Part of a small language model's weights: RMSNorm before each block.
Each number is 128 + 24 x the weight over the matrix's rms, rounded and kept within 0 to 255. Layers, rows and columns count from 0.

# layer 2 attention query, 192x192, rms 0.0895, rows 132-159,164-191, columns 64-127
[[138 133  92 144 118 137 116 129 134 144 122 138 153 142 133 112 126 141 143 132 117 138 137 118 129 142 116 137 144 153 127 132 122 149 139 131 111 120 106 158 128 142 113 126 125 131 121 120 154 113 129 141 121 114 130 150 131 141 112 101 139 150 141 135]
 [136 141 139  67  89 125 143 141 132 128 127 129 132 149 110 116 129 104 126 111 111 121 137 130 121 147 132 160 140 137 121 129 145 135 146 120 156 132 116  99 133 136 126  86 143 127 100 150 125 130 119 134 138 134 115  93 128  50 109 108 111 118 113 139]
 [ 98 153 116 167 114 154 120 120 116 129 138 117 162 137 147 114 139 123 154 105 144 121 149 101  98 112 117 128 149  97 135 152 144 132 137 137  99  83 133 129 131 104 137 185 113 163 167 111 136  88 135  93 126 113 126 127 116 116 130 134 163 139 139 146]
 [129 135 104 124 132 115 140 133 141 115 133 119 158 132 122 130 127 113 147 128 111 151 135 142 145 120 109 179 135 113 106  76 124 140 126 102 127 160 151 141 119  87  91 130 133 150 131 165 131 128 116 134 122 128 123 156 144 123 152 149 134 109 150 141]
 [123 120 130 129 118 142 124 114  89 151  86 165 114 143 108 127 108 157  86  70  93 123 169  94  94 146 138 160 162 141 108 144 174 188  94 133 111 123 122 131 110 123 125  87 122 137 116 102 188 121  99  95 125  99 145  92 109 139 110 127 109 136 147 121]
 [146 109 129 150 114 175 154 142 118 152 155 123 123  67 161 172 100 118 145  80 140 136 122 108 125 113 118 115 106  87 102 115 180 122  83 100 108 153 124 133 138 116 156 179  77 193 136 160 141  98 115  95 128 162 103 123  98 100 124 209 104 135 116 128]
 [ 89 166  97  79 153 162 153 132 124 161  97  80 117 117 150 113 101 124 118 141  90 145 163 106 148 146 107 135 111 123 122 181 185 134 134 175 109 164 125 171 136  81 124 163 102 142  70 163 115 162 136 136 200 151 169 124 122 142 120 100 131 173 141 141]
 [123 118 137  89 135 168 137 103 144 158 156 101 118 113 150 170 126 167 133 157 132 112 116 143 148 157 121 104 122 144 135  92 111 130 105 111 146 137 115 141 127 104 117 110 114 143  71 144 157 140 128 170 120  99 116 136 132 137 150 169 175  87 144 122]
 [122 113 172 138 132 134 134 153 122 116 105 108 125 120  82 136 181 151  77 117 145 119 102 123 123 164 109 119 159 103 131 132  84 132 106 152 139 115 135 126 194 117 143 142 110 144 106  38 152 188  97 102 130 139 109  79 140  97 152 118 105  95 141 135]
 [167 146 165 126 123  50 179 141 156   8 153 162 187 165  89 160 166 195 150 123 151 102  83 126 130 101 152  97 123 127 149 110  62  82 113 133 122  90 160 162  91 199  95  93 184  96 164  63 112 158 136 134  70 131 152 171  78 177 149  52 175  88 112 172]
 [ 57 158 157 104 138 156 186 157 134 107 134  83  90 138 116 127 115 154 108 124 109 137 120 133 107 194 134 100 148 145 138 138 147 149 126 147 131 143 152 112 146 131  71 173 109 116  99 124  94 107 141  90 161 133 126 130 153 129 151  79 120 122 129 105]
 [104 110 137 106 135  91 157 150 140 146 132 111 136  69 122 136 143 162 120  59 155 104 180 148 137 132 121 134 172 123 131  96  85 147 139 110  72 113 125 160 119 136  62 107 125 101 165 116 115  71 171 167 141  80  80 118 124 146 117 105 135 143 135 144]
 [102 138  99 102 122 127 168 120 134 136 130 116 137 109 121 123 144 111 108 112  90 142 145 131 114 146 132 135 124 144 164 111 104 129 140 105 129 121 129 127 132 136 125 118 121 140 101 119 127 124 132 174 112 116 141 129 149 137 123 104 137 133 120 130]
 [127 123 137 137 135 153  92 134 130 133 130 128 123 126 145 143 121 108 152 151 128 112 109 129 128 111 132  98 148 108  99 133 139 136 136 156 146 130 132 109 160  97 140 143 127  89 139 133 142 131 123 103 147 168 138 120 114 117 111 150 122 130 135 123]
 [ 95 114 114 106  78 114 169 139 105 129 116 147 156 176 125  98 140 139 136  98  76 124 144 117 129 130 122 156 121 138 143 136 117 118 123 122 147 119 122 147 132 121 119 120 110 134  92 118 119 134 136 144 102 113 117 138 132 140 123 120 129 131 137 150]
 [130 118 109 133 132 158 120 123 114 114 162 122 127 115 130 104 121 164 137 107 129 145 143  93 142 134 140 134 144 152 147 120 127 155 133 117 127 115 105 149 115 139  88 120 119 134 102 126 114  98 127 164 123 129 142 146 119 125 111 117 109 154 128 143]
 [108 156 108 129 125  92 134 138 109 110 101 140 139 165  94 125 159 136 127 133 126 130 133 137 123 120 152 155 155 166 144 130  87 142 146 122 112 121 132 114 121 135 128  85 120 160 132 116 122 142 119 152  86 116 143 131 118 111 107 115 124 103 145 129]
 [127 132 141 119 142 140 123 132 128 153  99 124 114 110 157 142 144 125 121 127 147 134 108 164 142 126 156  96 105  97  95 138 145  99  79 124 134 139 117 138 106 135 130 158 132 141 146 137 150 117 157  97 125 130 128 121 136 157 118 138 132 130 105 108]
 [120 111 112  93 147 129 107 122 149 126 170  96 123 124 142 133 110  92 180 151 141 103  98 175 131 168  92  93 132 101 123 156 151 109 154 121 119 142 182 128 141  68 131 145 145  98 157 121 135 123 106 115 113 124 137 118 154 129 139 165 149 115 115 108]
 [124 123 124 113 140 122 154 131  89 140 114 126 142 167  80 110 149 158  98 131 156 148 152 116 123 135 153 161 128 168 164 117  91 120 139 115 123 135 117 128 103 133  95  96 111 148 106 124  99 139 149 164  89 140 116 155 117 136 124  94 121 114 157 118]
 [ 82 147 113 105 116 175 130  84 149 127  95 110 114 142 143 153 124  95 133 147 146 124 131 166 177 133  80 130 118 126 107 119  71 127 140 146 138 131 100 158 101 158 126 101 111 124 125 150 123 106 114 178 161 132 130 113 146 140 145 118 101 131 118 127]
 [167  77 114  87 153 182 102 143 125 129 135 110 134 128 124 156 154 143 130  70 126 150 127 119 133 110 107 150 155 118 163 100 128 132 149 118 131 157 150 138 106 128 132 109  51 152 112 129 135 159 105 153 102 131 121 165  77 134 113 172  73 120 128 130]
 [182 156 185 144 143  96 103 110 130  98 127 102 129  75 140 136 132 144 122  87 170 152 124 111  81 146 123  83 168 159 160 134 130 111 105 173 107 164 128 102 112 191 102 129 126  44 166 127 129 131 123 139 139 170 112 116 129 138 112  98 144 125 140  74]
 [104 134 107 118 131 136 152 143 125  75 151  80 108 116 151 158 135 101 128 138 149 117 103 136 128 114  77 184 115 100 165 126 108  83 140 115 131 131 126 171 128  99 124 125  89 123 109 134 127 130 142  86 133 136 102  99 141 137 124 130 154 129 125 110]
 [103 127 179 109 143 147 131 114 130 120 121 139 110 119 173 130 135 126 131  86 104 174  95 122 125 155 135 111 135  85 135 131 150 138  97 137 127 108 125 111 112 131 145 135 118 126 158 161 161 103  76 146 178 159 150 134 143 104 101 123 120 128 137  96]
 [109 118 103 152 109 118 148 118 164 179 113 153 108 110 144 168 112 130 125 160 104 183 151 151  86  97 142 113 119  61  85 112  77 142  98 103 140 139 204 142  86 104  76  94 167 127 143 123 119 143 104  96 137 146 133 147 148 149 107 137 131 146 125  97]
 [ 89 147 112 158 125 146 127  92 127 110 112 170 136 127 148 131 157 155 119  84 147 138 196 116 174 124 156 124 140 171 154 149 123 169 182 136 103 114 149 164 124 110 145 132  94 114 143  74 108 144 119 105 112 124 116  76 158 126 142  98 154 147 115 124]
 [120 150 106 138 125  93 142 108 158  55 143 100 139 102 143 121 207 130 126 115 146 188 147 136 122 151 115 164 125  76 150  95 131  87 174 140 178 108 165 135 105 164  88 114 157  98  79 166 149  86 113 128 110  98 107 128 128 141 129  88 107 110 163 134]
 [117 142 122 101 140 175 107 107 118 130 135 136  66 125  68  97 142 112 163 140 108 155 159 122 114 128 123 186 168 161 100 120 159 129 125 135 129 116 112 136 151 153  97 141  94 139 108 141 149 143 136 153 159 137 164 146 119 115  68 142 161 120 165 139]
 [127 132  87 144  89 132 152 169 120 127 115 166 124 126 124 109 133 117  87 140 153 160 141 123 140  83 103 119  67 143 132 145 155 174 108 101 112 158 109  87 123 160 156  97  87 133 124 141  90  97 120 116  93 101 101 145 122 142 118 114 156  92 118 111]
 [156  66 121 119 135 150 163 170 164 121 182 109 131  87 128  72 113 134 111 137 132 143 144 159 120  74 138 139 120 110 138 152 111 119  62 175 117  94 116  84  84  82 136 127 145 158 146 128 143 104 152 102 121 175 171 107 123 134  47 160 127 133 125 131]
 [116 107  79 134 107 141 174 160  94 143 103 117 164 112 119 174 114 104 133 107 170 219 161 167 135 147  97 168  59 100 122 105 118 154 122 102  78 119 137 119 127 105  93 141 108 133 168 123 109 149 144 155 120 150 110  72 138 124 127 124 104 151  92 150]
 [137 145 129 153 143 124  95 153 123 133 123 121  86 141  81 140  74 159 137 116 122 165 128 154 145 139 105 155 114 154  86 147 108 139 135 134 127 156 134 124 115 204 111 160 118 119 143 138 141 123  96 142 143 191 130 136 139 139 152 171  83 153 163 133]
 [112 110 115 144 131 153 131 116 155 149 113  90 117 141 161 176 127 138 145 145 133 110 138 134 121 119  95 159 135 110 140  74 133 140  91  95  52 161 123 132 149  94 149 139  95 136 154 109 141 113 152 137  71 163 112 154 147 131 138 174 133 143 118 134]
 [ 96 129 111 137 130 126 116 113 119 104  97  92 123 129 125 134 121 169 148 117 142 131 129 107 129 136 148 141 136 167 176 129 136 107 112 181 152 123 158 131 112 128 103 105 119 110 124 126 149 173 110 175 168 116 123 130 129 139 159 136 175 153 103 108]
 [164 121 188  88 117 143 142  65 162 161 144 106  98 115 144 176 112 131  92 170  94 128 146 120 131 149 119 126 114 139 204 108 137 130 133 148 179 106 148 125 149 103  74 115 120 160 137 100 144 141 153 141 132 143 128 135 137 115 141  83 188 119  93 108]
 [136 105 108  93 142 106 103 130 127 109 124 117 119 127  87  96  85 151 136 148 114  77 104 126 131 158 118 129 153 130 136  89 115 155 114 130  90 115 132 118 116 116 146 170 117 106  98 135 151 124 114 178 138 152 113 107 137 108 170 144 121  70 130 121]
 [109  92 108 117 113 156 172 127 130 125  84  91 105 131 140 150 113 142 142 158 115 125 135 134 137 174 118 111 124 123 148 121 111 106 114 144  95 148 102 121 151 131 109 135 169 176 192 112 123 110 114 156 108 158  94 100 141 111 130 203 140 121 115 150]
 [130 179  63 127 119 141 131 196  94 124 136 113  74 122 117 134 139 125 104 100 168 170 107 163 161 115 112 123 108 124 116 115 135 104 123  58 107  49 112 141 132 128  90 119 115 127 104  96 172 131  92  95 145  96 135 107 113 177 136 113 147 130 151  71]
 [184 118 116 131 134 121 150 150 148 104 109 132 111  72 184 143 123 146 161 117 107  96 151 170 163 115 113 137  93 136 100 110 125 165  95 114 141 127 124  72 113 170  98  72 150 130 155 116 103 142 168 108 112  99 150 104 136 144  75 117 113 114 120 140]
 [135 101 111 128 111 122 152 149 119 126 105 165 124 168 113 156 114 144 137 132 101 138  81 136 147  91 118 117 144 143 152 129 164 142 107 192 134 135 154 142  91 148  99  92  81  77  86 165  93 156 127 164 125  96 173 133 135 104 143 113 117 117 113 120]
 [146 114 115 152 156  96 117 118 152 165 126 116 120 168 145 125 139 131  96 117 118 124 140  99 179 144 151 106 152  95 126  85 164  91 144 127 139 110  88 117 225 102 149 198 112 134 112 110 158 117 164 101 119 146  95 148 138 101 119 158 123 122  80 189]
 [152 120 108 106  92 125 111 128  80 118 122 150 141 178 143 133 107 112 121 124 135 139 102 167  89 102 114 116 142 133 155 115 126  95 176 147 151 127 146  87  84 160 132 133 135 128 174 195 132 111  78 119 130 147 140 147 104 129 111 109 163 126 163 139]
 [131 150 158 109 133 131  79 116 155 131 101 113 149 137 118 142 101 156 168 113 119 100 103 107 132  95 101  98  91 153 131 108 147 150 157 203 103 130 147  61 161 141  85 147  98 126  79 136 106 125 108 147  77 133 126 151 116  94 171 166 111 167 128 163]
 [128 120 110 108 102 139 160 163 110 111 145 119 106 137 118  97 123 149 118 142 109 122 144 144 139 157 122 163 108 153 138 123 116 121  73 129 121 134 103 111  99 113 125  93 163 120 162 144 140 157 101 144  97 111 178 192 102 138 139 127 139 166 171 101]
 [ 94 128 146 126 129 109 113 129 141 116 104 132 143 153 164 138 181 123 154 119 160 103 130  83 158 144 124  93  74 115 181 150 133 147 147  53 180 135 145 161 130 131 151 163  75 131 130 138 124 122 143  83  94  88 106  80 114 116 117 113 167 130  97 129]
 [137 102 127 214 122 156 154 159 170 160 148  90 158 137 170 141 131 167 136 132 129 158 169  89 104  90 127 159 143  88 106 152 114 188 117  28  98 122 108 112 155 145 149 140  90 131 127 111 184 171 121  97 143 115 120 116 121 111 184 133 105 129 137 111]
 [110 154 133 162 122 127 112 157  94  87 132 144 117 183 145 113 131  76  95 165  87 180 118 114 169 167  86 151 142 133 152 134  56 146 124 144 137 126  84 145 149 133 103 115 143  96 132 170  80 126 151 157 152 105 105 156 131 121 110 104  86 117 130 105]
 [135 147 154 144 159 101 126 131 160 108  91 151 164 140 139 134 124 146  97  77 100 119  88 161 150 141 138 141  90 163 106 131 145 135 163 127 151 107 163  83  94 163 138  77  73  84 118 130 106 144  98 100 144  98 146 144 132 120 155 122 113 119 135 127]
 [136 146 124 110 146 133 127 121 146 102 123 134 140  96  76 117 150 145 117  93 180  90 168 105 106 174 125 163 126 160 170 113  87 164 112 140 120 159 121  92 119 107 129 130 165  91 124 169 121 133 141 157 148 126 103 117 128 151  92 121 144 139 156 121]
 [ 90 134 111 121 157 167 141 149  87 194 135 148 113 130 103 107 129 120 149 158  57 188 196 132  95 125 137  97 147 110 144 111  66  97  96 136 122 139 156 168  91 136 130 134 130 182  91 182 101  98 133 109 180 158 153  75 156 119 111 161 132 114 108  68]
 [130 136 107 132  91 130 152 135 104 137 105 145 145 149 131 183 117 119 109 101 159 147 124 116 174 188 128 185 171  40 131 123 146 151 162 182 105 114 143 167 150 132 135 163 139 147 113 146 141 124  93 143 103  94 108  79 124 129 146 104 101 158 123 131]
 [104  68  93 140 116 124 128 134 112  86 125 116 126 145 122 147  97  85 119 153  80 126  71 122 152 147 126 149  65 100 132  61 134 133 113 168 132 108 160 118 131 166 116 138  77  86 107 110 130 131 110 140 144 133 123 138 154 128 121 164 164 122 153 133]
 [130 143 130 147 116 116 106 142 171 146 170  92 121 142 107 134 153 160  95 141 103 122 146 152 121  93 107 133 143 129  80 148 138 120 105 138 158 123 130 145 139  71 139 104 152 132 101 139  78 161 126 126 108 150  86 122 125 112 145  99 137 112 142 170]
 [144 124 134 119 131 140 134  77 108 140 155 208  99 126 147 141 112 164 106 134 120  99  98 136  99 104 132 120 164 134 142 113  99 120 127 157  74 131 190 113  95 101 150 105 138 116 140 105 114 123 160  83  69 141 113 149 129  72 175  96 120 134 183 122]
 [162 173 161 155 134 135  69 106 131  92 144 140 144 120 159 121  92 156 139  88  85 129 118 112 164 124 137 140 168 134 165 127 118 134 119 149 156 117 199 141 132 138 102 107 104 138  55 111 111 144 103 165 107 125 129  65 139 175 124  53 153 150 113 156]]
# layer 2 attention key, 96x192, rms 0.0912, rows 68-95, columns 64-127
[[188  74 144 132 125 119  66 185 148 158 170 134 118 147 164 167 110 149 136 131 140 127 142 127 105 127 109 127 158 159 103 145  90 139 119 122 141 119 124 145 142 127 157  82 116 176 118  96 107 103 110 145 152 138 132  94 140 156 119 142 119  87 129 137]
 [145  73 149 139 139 109 124 143 128 135 122 117  94 150 154 105 154 104 116  79 111 122 117 104 121 111 164 151 167 154 184 144 155 155 130 102 140 126 126 104 120 159 112  93 157 104 131 125 105 129 120 111 184  95 107 155 113 116 101 113  82 147 112 177]
 [154 148 171 128 132  93 148 123 120 101 143 112 145 142 136  74 128 148 113 143 147 138  79 120 132 129 163 140  96  97 103 128 176 122 122 151 140 166 161 105 126 134 127 109 165  93 132 157 167 166 117 150 101 137 110 159 170 127 165 136 117 146 117  98]
 [131 122 111 117 132  99  76 131 122 148 120 135 186 115 146 169 144 143 191 171 126 132 108 153 114 132 155  98 143  63 102 145 114 152 158 133  98  91 150 151 134 138 125  92 158 137  91  94 137 129  81 141 147 157 145 158 153  77 109  89 155 111 137  92]
 [138 130 133 141 118 145 145 167 131 110 140 116 101 164 163 119 109 130 151 110 112 111 131  91  93 128 134 148 112 118  98 143 102 139 123 112 148  99 110 130 126 147 115  49 146 139 158 143 101 174 165 174 124 133 104  97 137 113  79  55 159 127 134 150]
 [129  99  95 126  93 148 157 114 108 121 131  93  78 113 109 109 114 126 140 130 121 127 180 144 138  92 126 117 125 137 139 110  91 156 143 140 153 129 112 131  99 146 150 136 131 106 113 134  79 120 127 173 126 109 103 167 160 154 132  98 119 148 113 113]
 [123 135 113 135 145 183 152 158 105 130 118  88 162 159 142 150 112  45 161 140 135 157 190 104 179 111 115  27  90 195  83  95 141 144 160 121  68  89 116 218 101  85 111 172 103 143  69  98 102 127 114 190 122 108 107 162 157 135 158  90  90 103 139 170]
 [159 141 140 123 134 112  98 117  74 107 126 112 128 164 105 136 113 116 110 127 137 129 134 105 107 161 110 124 153 135  75 158 106 124 156  82 112 142 103 162 162 115 133 131  74 108 134  91  93 144 135 139 169 102 128 131 105 145 103 128 127 129 124 118]
 [162 149 121  97 127 116 126 116 162  95  58 166  93 158 145 132 132 154 144 104 142 123 121 116 114 106 112  99 117 189 153 160 100 158 110 135 119  74 118 120 119  97  97 153 125 156 121 109 119 146 110 152  88 138 140 111 143 142 119 151 140 107 116 145]
 [125 126 128 136 155 107 197 118 113  70  74 142 154 122 120 172  90 140 113 170 122 113  67 136  63 125  76 149 125 115 165 175 156 104 108 151 139 108 136 119 107 156 146 118 108 119  98  99 150 120 154 123 157 104  94 137 101 178  46 107 134 122 138 150]
 [122 157 121 122 103 149  96  86 143 121 153  85  82 123  94 153  80 149  85 137 157 105 164 154 106 152  99 138 134 192 130 183 131 179 149 139 113 125 128 156 123 100 134  93 178 149 127 121 102 151 110 154 119 165 148 214 145  99 116 134  98 117 119 139]
 [141  88 133 137 110 181  65 155 128 113  97 128 158 161  72 137 122 130 128  81 180  79 107 111 146 131 110 140 172 157 119 165 165 106 139 150 111 151  97 124 160  80 100  96 123  69 119 153 128 157 103 130 127  92 131 123 165 102 147 117 106 120  92 121]
 [141 125 125 117 139 136 149 113 131 123 131 123 141 138 135 130 118 119 121 101 159 103 147 112 111 105 148 118 103 137 129 108 144 123 117 124 109 118 126 146 129 141 126 129 142 145 179 115 137 139 108 101 143 145 116  98 153 136 146 160 119 121 131 147]
 [162 136 163 119 169 131 139  95  95  81 120  83 140 119  78 106 101 161 115  77  88 109 152 145 163 123 139 145 134 150 108 141 124 111 141 154 105 148  97 151  81 134 100 141  93 155  67 114 147 147 126 138 134 112 142 136 116 145 135 155 151 124 143 121]
 [100 186 122 138 131 102 110 105 136 152 125 113 117 110 165 128 118 134 118 140 138 174 137 192  94 123 151 149 165 130 134 142 151  93 102 164 168 125 132 116 120 157 125 129 136 125 126 132  76 100 146 138 104 126 107 137 100 135 142 122 147 155  92 114]
 [171 114 121 151 179 133 129 144 128 159 154 137 135 113 124 136 107  95 121 119 125 105 130 102 129  89 163 121 125 154 151 119 177 108 144 111 135 136 101 147 118 162 105 113 107 113 105 114 138 145 154 114 169 158 134 143 137 174 123 115 136 121 151 163]
 [127  93 142 149 108 135 117 138 157 131 122 128 100 112 144  96  95 171 103 189  94  90 145 115 123  88 139 122 128  92 155 125 124 107 131 131 126 134 119 130  97 135 140 165 119 154 146 106 140 128 147 166 115 149  96  92 165 111 116 161 125 154 125  93]
 [124 133 117  99 106  94 112  80 137 175 142 106 112 152 154  87 119  85 122 156 128 119 107 136 134 125 147 116 162  90 106 177  79 129 137 149 128 139 114 106 124 121 127 132 153  94 162  95 177 121 109 102 135 102  97 102 134 169 142 141  79 118 103 136]
 [137 150 134 106  89 128 187 100 127 167 114 147 113 130 139 129 155 125 125 112 141 112 142 101 146 134 131  92  95 133 147 126 151 151 159  88 140 163 148 149 124 104 118 134 176 159 152 107 149 105  98 117  90  91 149 121 125  97 143 135 147  97 163 156]
 [123 120  86 115 111 105 160 137 142 152 111 156 169 151  67 102 131  89 117  82 141 118  91  96 130 130 113 117  93 187 113 134 125 148 127 145 126  71 100 162 141 165 139  99 117 122 127 114 156 142  99 137 137 133 125 134 115  99 125 110 108 132 140 171]
 [147 127 154 161 145 131 108 144 100 167 203 148 128 120 114 120 125 140 156 131 117 101 109 122 154  92 121  96 185 105 111 135 122 108 101 104 169 124  72  92 146 152 127 160 138 125 155 123 123 132 122 113 146 145 154 169 139 163  94 139 132 120 131 118]
 [ 90 132 132  91 125 129  96 168 152  83 142 134 151 142 177 156 202 116 112  84  76 124  93  96 127 161 125  77 120 174 133 115 166 154 118  63  83  95 119 123  82 150  84 113 145  88 155 168  89 104  57 226 157 158 116 101 186 163 173 124  84 130 157 165]
 [143 121 126 148 125 130 112 134 168 212 175 124 150 149 167 148 139 126 156 163 132  88 160 175 130 102 127 135 168 150 138 118 158 179 108  96 101 130 128  95 136 123 142 120 158 105 107 150 154 137 145 149 127 116 153 144 193 139 167 154 122 141 105 139]
 [114 116 101 113  84 151 166 108 134  91  91 139 116 128 112 141 177 133 125  87  97 116 132 118 120 131 111  86  95 134  86 120 133 100 118  86  65  64 115 177 121 177 109  96 117 135 148  84  79 159 138 111 127 103 119 157 111 118  94 137  96 108  99 124]
 [ 96 133 157 152 137 134  93 116 122 116 141 145 157  55 109 111 138 144 145  89 121 159 122 131 176  84 125 154 128 137 132 161  98 143 128 153  81 132 137 131 127 101 117 115 108 105 137 146 118 156 115 126 111  77 115 125 130 133 110  63  88 142 137 157]
 [179 117 103 172  78 145  94 138 127 133 146 178  62 122  90 142 146 126 104 123 151 112 118 192 126  96 193  97 166 106 146 172 119 118  86 161 122 116 154 158 113 123 134 135  67 135 129 172  79 139 101 118 107 201 100  63 113 142 113 175 137 163 156 113]
 [129 122 132 148 152 118 163 168 157 115 135 175 129  92 140 179 130  95 105 136  84 162 103 127 154 150 134 138 111 127 122 119 141 126 158 200 151 141 129 121 108  97  97 143 156  89 143 117 102 156 117 137 151 170  91 102 148 128 104 154 127 124  96 105]
 [ 94 139 122  96 122  76 123 134 106 120 122 128  87 136 151 140 163 105 158 162 120 130 147 120  68  94 110 142 123  85 124 127 164 102 111 132 110 117 116  85 156  85 106 137  89  92 177 163  52 138 133  48 133 147 129 102 110 140 139 125 113 111  70 134]]
# layer 2 attention value, 96x192, rms 0.0814, rows 64-70, columns 64-127
[[139  85 115 106 149 134 155 126 121 118 177 155  94 183  99 136 137 122 107 139 144 140 126 131 121 151 153 129 128  77 105 111 174 109 178 107 126 147  82 122 129 120 119  99 156 140 116 116 197 107 122 115 119 140  90 106 115 155 122 139 156 107  92 152]
 [125 134 128 146 101 135  90 117 118 118 108 120 132 181 115 123 166 142 157 118  86  91 137 142 150 148 120 114 130 114 127 134 119 114 148 138 139  94 142 160 143 157 137 119 117 130 125 118 124 103 115 224 119  97 115  92  71 152 120 104 123 156 156  92]
 [135 149 140 123 122 140 125 132 139 124 101 127  86 112 155 105 156 114 171 157  96 141 144  94 152 120 141 117 180 118  72 118 139 111  92  96 105 179 143 156 151 125 155 107 121  95 133 107 152 121 170 146 100  86 173 146 139 141 103 153 121 191 137  97]
 [107  91 114  77  86 126 104 151 136 107 120 168 139 143 125 112 100 134 130 134  83 107 116 123 205 137 124 112 125 129 132 129 125 205 151 112 110 121 132 165 150 126 115 125 103 120 114 106 150 131 119 132 149 121 119 134 122 122  96  79 122 130 157 146]
 [132 114 128 122 122 171 142 153 157 113 108 107 119 168 167 112 115  90 133 130  95 125  98 128 128 161 107  91 167 174 113 139 150 138  90 172 152 117 122 132 147 151 202 139 111 151 109 176 160 128  98 195 170 131 168 146 164 108 135 128 134 114 137 108]
 [149 120 135 125 100 115  99 166 141 104  98 113 142  82 113 107 134 138 160  83 157 148 129 112  96 102 138 139 160 148 141 152 121 196 136 139 103 168 169 164  92 122 146 114 139  80  75 136 118 154 140 152 138 125 123 172 120 138 116 144 148 164 121 152]
 [132 147 127 154 115 122  69 134 115 142 106 178 128 110 125 128 141  84 123 159 125 108 120 162 109 127 112 123 124 106 117 107 135  99 103 110  96 119 146  74 114 113 131  94  92 112 176 158  89 142 128 144  99 152 127 113 133 176 147 137 154 119  74 114]]
# layer 2 attention output (transposed), 192x192, rms 0.197, rows 128-134,160-166, columns 64-127
[[135 149 171 106 117 125 160  81 133 119 132 155 111 127 147 124 147 147 112 156 130 131 132 171 122 158 100 111 103 155 129 153 100 106 123 156 136 132 107 106 125 135 109 101 112 143 144 150 118 148 110 145 122 126 129 109 108 125 144 115 157 113 105 121]
 [117 136 103 101 119 141 142 121 106 106 135 145 125 122 116  82 121  98 135 115 101  93 154 122 130 140 114 113 149  83 138 136 103 103 131 153 140  88 103 100  97 123 145 132 125 172 133 111 147 112 139 137 150 127 164 151 102 135 149 112 114 125 123 124]
 [137 121 105 158 106 123 132 121 139 125 130  81 127 123 154  86  85 124 133  97 114 126 123 112 178  93 133 175 123 127 131 113 121 109 129 102 135 214 166 125 135 126 133 117 126  97 125 158 133  77 133 148 102 121 175 126 151 165 145 149 126 124 121 127]
 [139 140 116 129 114 133 112 115 105 116 125 147 130 146 111 126 128 126  99 133  75 128 119 116 177 137 141 141 100  80 137 129  96 130 108 123 123 111 120 108 120 109 124 119 124 148 139 104 136 139 109 168 117  96 152 116 114  98 143 103 127 122 124 118]
 [ 96  94 114 137 147 138 106 154 124 156  92 165 113 119 188 119 106  95 149 159  90 116 110 137 138 125  77 102 155 115 102 162 165 112 116 132 194 148 128 106 101 156 171  81 145  85 113 158 110 143 123 139 110 137 110 131 143 118 177 107 146 104 120 128]
 [159 157 140 182 140 104 140 128  90 122 130 169 157 115 140 131  84 114 168  90 109 106 141 102 117 111 150 123 155 145 152 167 147 130  99 118  90 113 140 121 117 152 137  76 128 109 147 121  86 157 108 102 128 133 157 126 122 161  96 138 137 125 128 126]
 [ 99 128 158 166 140 117 154 132 121 144 106 127  86 137 122 128 147 142 114 102 120 118  83 131 152 149 145 105 103 139 133 118 134 106 132  87 138 136 135 111 154 131  98  97 102 127 129 162 109 134 158 109 123 133 140 111 145 128  93 153 113 153 159 126]
 [130  84 117  87 153 108  99 144  91 108 119 118 118 117 116 184 151  81 171 139 152 137 122  98 140 102 170 104 147 112 100 111 133 119 129 138 143  89 132 135 116 136 143 122 134 163 117  56 162 127 123  77 170 119 110 136 141  96 151 128 147 149 127 133]
 [101 129  95 150 113 136 111 123 135 174 114 138 142 155 157  87 157 144 167 126 188 154 138 147 144 132 102 129 141 109 155 144 113 180 141 130  85 160 125 126 135 135 112 143 148 157 115 117 106 124 106 120 132 156 121 114 151 143 122 133 195 114 183  99]
 [139 110  97 141 118 107 176 158 122  99 124 145 131 120 119 144 146 127 115 102 167 120 132 117 150 125  94  95  96 130 130 137 166 101 125 101  93  83 164 147  79 124 102 153 112 113  88  89 100 150  89 121 160 109  61 165 175 149 179 120 181 100 153 148]
 [109 100 156 127 128 151 151 139 153 155 162  85  98  82 132 142 171 150 122 148 169 122 146 128 121 141 129  93 137 137 165 135 136 113 118 106 129 144 123 202  99 138 107 138 103 129  99 118 104 122  92 141 146 156 109 132 178 157 109 132  93 151 160 146]
 [ 96 110 152 115  78 119 180 121 113 123 138 135 146 165  98  98 130 110 105 131 137 146 133 147 104 108 159 121 112 151 124  87  88 161 125 129 105 178 157 125 176  94 107 110 127 133 161 119 144 125 133 185 102  89 115 155 126 139  81 115 132 134 123 182]
 [100  60 153  98 127 129 144 159 110 150 107 139 132 121 113  87 141 150 142 126 152 154 154 116 162 176  93 133 139 134 135 121 140 162 151 113 137 141  86 124 124 116 150 114  99 145 142 154 145 122 145 135 126 107 129 111  83 121 125 144  96 174 139 127]
 [ 94 140  93 126 155  72 127  98 112 143 130 115 119 141 137 130 149 102 140 135 157 141 155 124  99 116  99 137 129 108 106  81 154 163 155 134 143 118 149 124 148 146 124 110 121 135 170 119 114 136 149 155 131 177 135 168 114 178 141 140 166  97 164 122]]